Weights of a small transformer language model: normalized queries and keys.
Each number is 128 + 32 x the weight over its row's rms, rounded and kept within 0 to 255. Layers, rows and columns count from 0. Numbers have three digits each. The size before them is the row's rms in percent of the matrix's.

# layer 7 MLP down, 160x640, rms 0.0906, rows 76-159, columns 320-359
093:137083188171132140099160104170123181121118151101112131143093174097119132095137159196188176105191101145161175104063148155
098:099146163147071150099118148121107112116173144101094154184157192109080100157137161161122111028107123109151125108127169128
096:144078139121183152158114106164100147124145080203145151147085171133135133114097116173175113142104173130169120247187111106
095:108122132130069082085026140139103142077115198082064170122120082148170120158119054109148139107232115171109144171128170125
092:105135131138116156119123112145193174190139110129156114114164136113156120157105109105133147159134140208124143117142186126
097:149173119094126098168107158144166140127067137131116089160068150121123136139118176178172094063124119104095143140085159104
113:112151113177166093113122134115168141180123127185117159203076078141111148116144155099113108126129049155163080133175123108
144:154087164199179117114097136123147104156151130169134102143133107102184151141084089152079139127099100115139163132112102184
094:116125128171138139126144142138092077128096173164144116137111164141112211112095167061123125143132172118136143114123150130
093:115160184137141150152112104098190104084129115045127143100107165108118117114132109166167148153064155144171106126095154097
097:125085069146111079146147067095156127114097124134144172102105121113089120116150150104134175150145140071087085143101128151
104:189144125128133109053151160086156159138057166159132110139128112206127136062146146134147141146114174105122146132164112113
091:164149176138164178116132095116073116139083146135110116144194105094154141110170063115078162173077146166160122065126073086
102:120145197122144101118111142156141143068209109159131149124127087103164162151158164182194086112123175161129133149156116143
099:146178167156092138121138148075101086169102178078167153121119131075129142104126039082142077088157114162101081132140130100
087:154097195133103149106162142113137143165097149073131127128090089181094160166104115108111155137143091079164131139114197107
098:106192160091116140144090152187084109151105153155115139151170115148149110131141112096114103157137181189157125124134128121
106:111116162106143157166108118071144175153118044117163147122129158162037110089110177137109113190148152097114147124136135166
099:116130132116122129085168135080129151164096162160157078136066098175131112183095116117161149155140151138118122174143093172
094:159104098114159097116103151128094115139136094158132112139077165096127135154165107108127133118131075147074161158120111173
097:117201067161152080097115118162140126133131080157145090164090103119168090140201151107152136178149152144123100102143137103
095:137128059146134099115130177126148170100105103147125106144127140163132148072142153112069188079083136118160085138124077157
098:159132141094089141157079142090110117131155083147117117129105110145145199094098110089106080083105119149153137120097065139
095:133124157101219145127131058088085154137157099151178175089147122103162084123050085140112154193123076165126120120088125147
096:139107192148165109138113097092162151158066182088142173146129115108171084132174159130076134184158142104108101169108150102
101:121094161100160182096082119150115098049177145067095156032072185121091136184077170141179093120159158082069158156105108087
089:110129181136091189154139111089085148143173134156127164147162155148128106067181127109066102114133132117134165122122090139
092:063113078156163085152130135138137118108156147128058109159093136136094207165126118122096160170161130146110120050167220114
098:125197143081108109130158170122080211131158152143152128104191113133090111054148138101112111133141067166095142103107116113
118:198079093133116109150155093164203133127165144128131120104080163078068153171106103117115128112163138142104124088152067170
094:167191086127123187111127119186128103159086113086099100121171117154152119160100159129210150110117138136125149114097128089
095:095100128166077151123122155170173118161132131111111157192160122113138061162173157087093155109084152095131051083119114089
096:083096070121108137117129118071185107129111185133136084146142083080135112114132147180145136126148116134161095098106078207
096:146147144132133097143182166136180110155154132155145122162150168132096136112082136141171130108093156141167113134072129133
093:133164111162138116150101127114151122142121106076179153134170151176116131156081147122145077176175111130163193073120160187
092:205108132104155135147130121167114099163143105156168136121115193120152142139150119130117128122126093114146116136056098175
108:127171134140148077105139173138174144166102135128135133159187168157161138066128115127064119156111143119068200142100146121
098:117145097116061160146110085129102105128092136154117140137104154111091161132163063116157176059202114077105131115130108165
090:128112085160116131070166118133151091076106082160162094111155167159114063113098151146098096154168135214080135115103157220
091:139091080150165049210147159175060160120165147101140130113142119155104128098103078092133104192141107105186063119167106119
097:099110114142157092202090084105102135163142076144151084160092105082151122142136157146091072132173045136127163104154133148
096:132094102128150133082170183129091118160146122086103130145148158128165114108141072144109097180118171103158172138132175157
090:096132088130098165160111155101070167195071060160147130131131101087144064120125143105125101133136150173067093135132092152
095:136115154137156120171131097121173091110108155130132163064093145122116135118191121151098137118082153156191183116129098140
096:142152117121147137080120176113127138127119117139180155089110104066092097138140158142166149184139113134142134119140097119
096:186081103123122088154056200166113124123081131062084149057140119115099112116110167137073137128101162164145129169121151110
097:196142120138088143151143055062109138109142143192124123090098149158130082229098164101162121120104092183148174079112151183
098:085171101091124143127160110089100190154097105097097139114114140161142131114161161120125129117191125079117076097174156182
102:142146053137096128076131095129132122064133133122200182183146147169134093108115148106107144139098132137114170134130143134
096:100165105160108182123135140114116127139125174118112116158146120192145200108114109118150134118132143079198099134088138118
090:134150136062115169163098090141099099161135049137117107098155141133160125154170157182110123141061128115137196143086098201
096:125187134127122130144096109162065114119121061224184117130187105152186130101040119133111096105070099151035124116074098081
091:095105121143151175134119100058124127097048112162175112124124152179117179141212130120124152177116134161168115107068153134
095:136079183079135122154050106110092142116107104033152143103139178113138134124075101141143159105149132107088130091143154072
096:100115111171118096121135138125129175125126131092131124182110172144181062081124114171135102131110070110128167164150118155
111:078188154159160106121128155151046123036148126117105167084200141187098028177130154133086171156116147108126141136155136110
097:145098157085160087075061164122138127186144104108123125114154137109161086144145143155144109099168099122101210173137093126
101:129168136129122085113181109166198146123118124098124147071150120153118077128100158077112134135164118138039166143116092167
095:118088117149102161115127193112072140109117127159135172086071110082085176135172151147107121092103175151135117095179115176
098:122141130135117129113144147096132081157141092171168101098152088151173134068126109083142140159118175088108107163102066099
094:137095131168069132126153199132148140080020163140067120098190135142095115161070125139136149079179180117139129107190107149
095:073119148145119155091118101113134083104109156135102096103127141104054071147138126163121099172080140083127112114089146133
092:145075149126128146107121104125144082093130163100113119089127045096158081127107100125129141136130056112130163185138158125
101:126130093107099157107193138110156190115101142135112130121068151133141076149128124142149199116101096112122116107149207135
098:120125098088107154133063130167106107107096075130092085066076122164185136099147152146177123155107128165151139122118167088
087:113047173110124111109198142170141123137107146176125123117101111104125124144152144136086160119098084076172103121186087119
091:136097063143179096127078131167095094071163083143105112159144243135157124088113101204162131117158158115148106134153059071
092:113157114140113116101140090143162063134160099144148178113111091128118133155160148160161137143114149111169100136157177072
103:114070120135114114123103141145153188199089066155128176142145170103131112059111129110086111138072142145151144096110103092
095:090082069124079100109139179157212143145138120147050125111116144144125148112123077182071129106125120157102098118128082115
093:136106106096088110154156116106166135150100132129126117146117139152131142154120135168099165149075174173127159085151165099
102:103147145130123156064123121167143144159113149143101132095136110125141157152193178133134163120100134134168090137156145139
171:059128127152200110111167157109087147150159162125170072166102136116115194094110138103113148099123122106134082178078153133
090:122093120139092145142138115150124143125099141080165160124089169126143120179126113110110149152106101134101095066113092118
100:155141155060100127118094142112057113093134155107129140149171106150125161165140120135151152122116140138189127190124125103
099:141079148093142146076120115078180109129140111103073121172043113122132124130107157139121127128157144087122085101140112150
098:123133067112131122159132087144122095051138189123141112143103193109111143128085137168166135097118112195099111190130130112
100:085169065138154159116102150177082089127150102092133082109129149145136169126184109139122135062121193113146116118186088082
103:106122057143146050141189096150108054106147110143099151165090156127077070085098069109181152162059158085131141172138097101
090:113155140134106095080121168096172159153109161209148091152152092076095056098163100148152084154137132107124132160129106133
099:114137113162133171115193127112078090119111181128069148217153154150112142118181135159118167148115165118118065129106094122
094:097161118075093106138128152130198129117165122194102115142111093169166101048133102157133136134145070097111108069128145153
100:146109120116127141136136142148155089185164094146109117142127093150189116180169088133050069138150162126145133085166119153
097:126151139128091146129117147166132107105109111152115161143082168130164165165117117123087088105141118099147114090125142143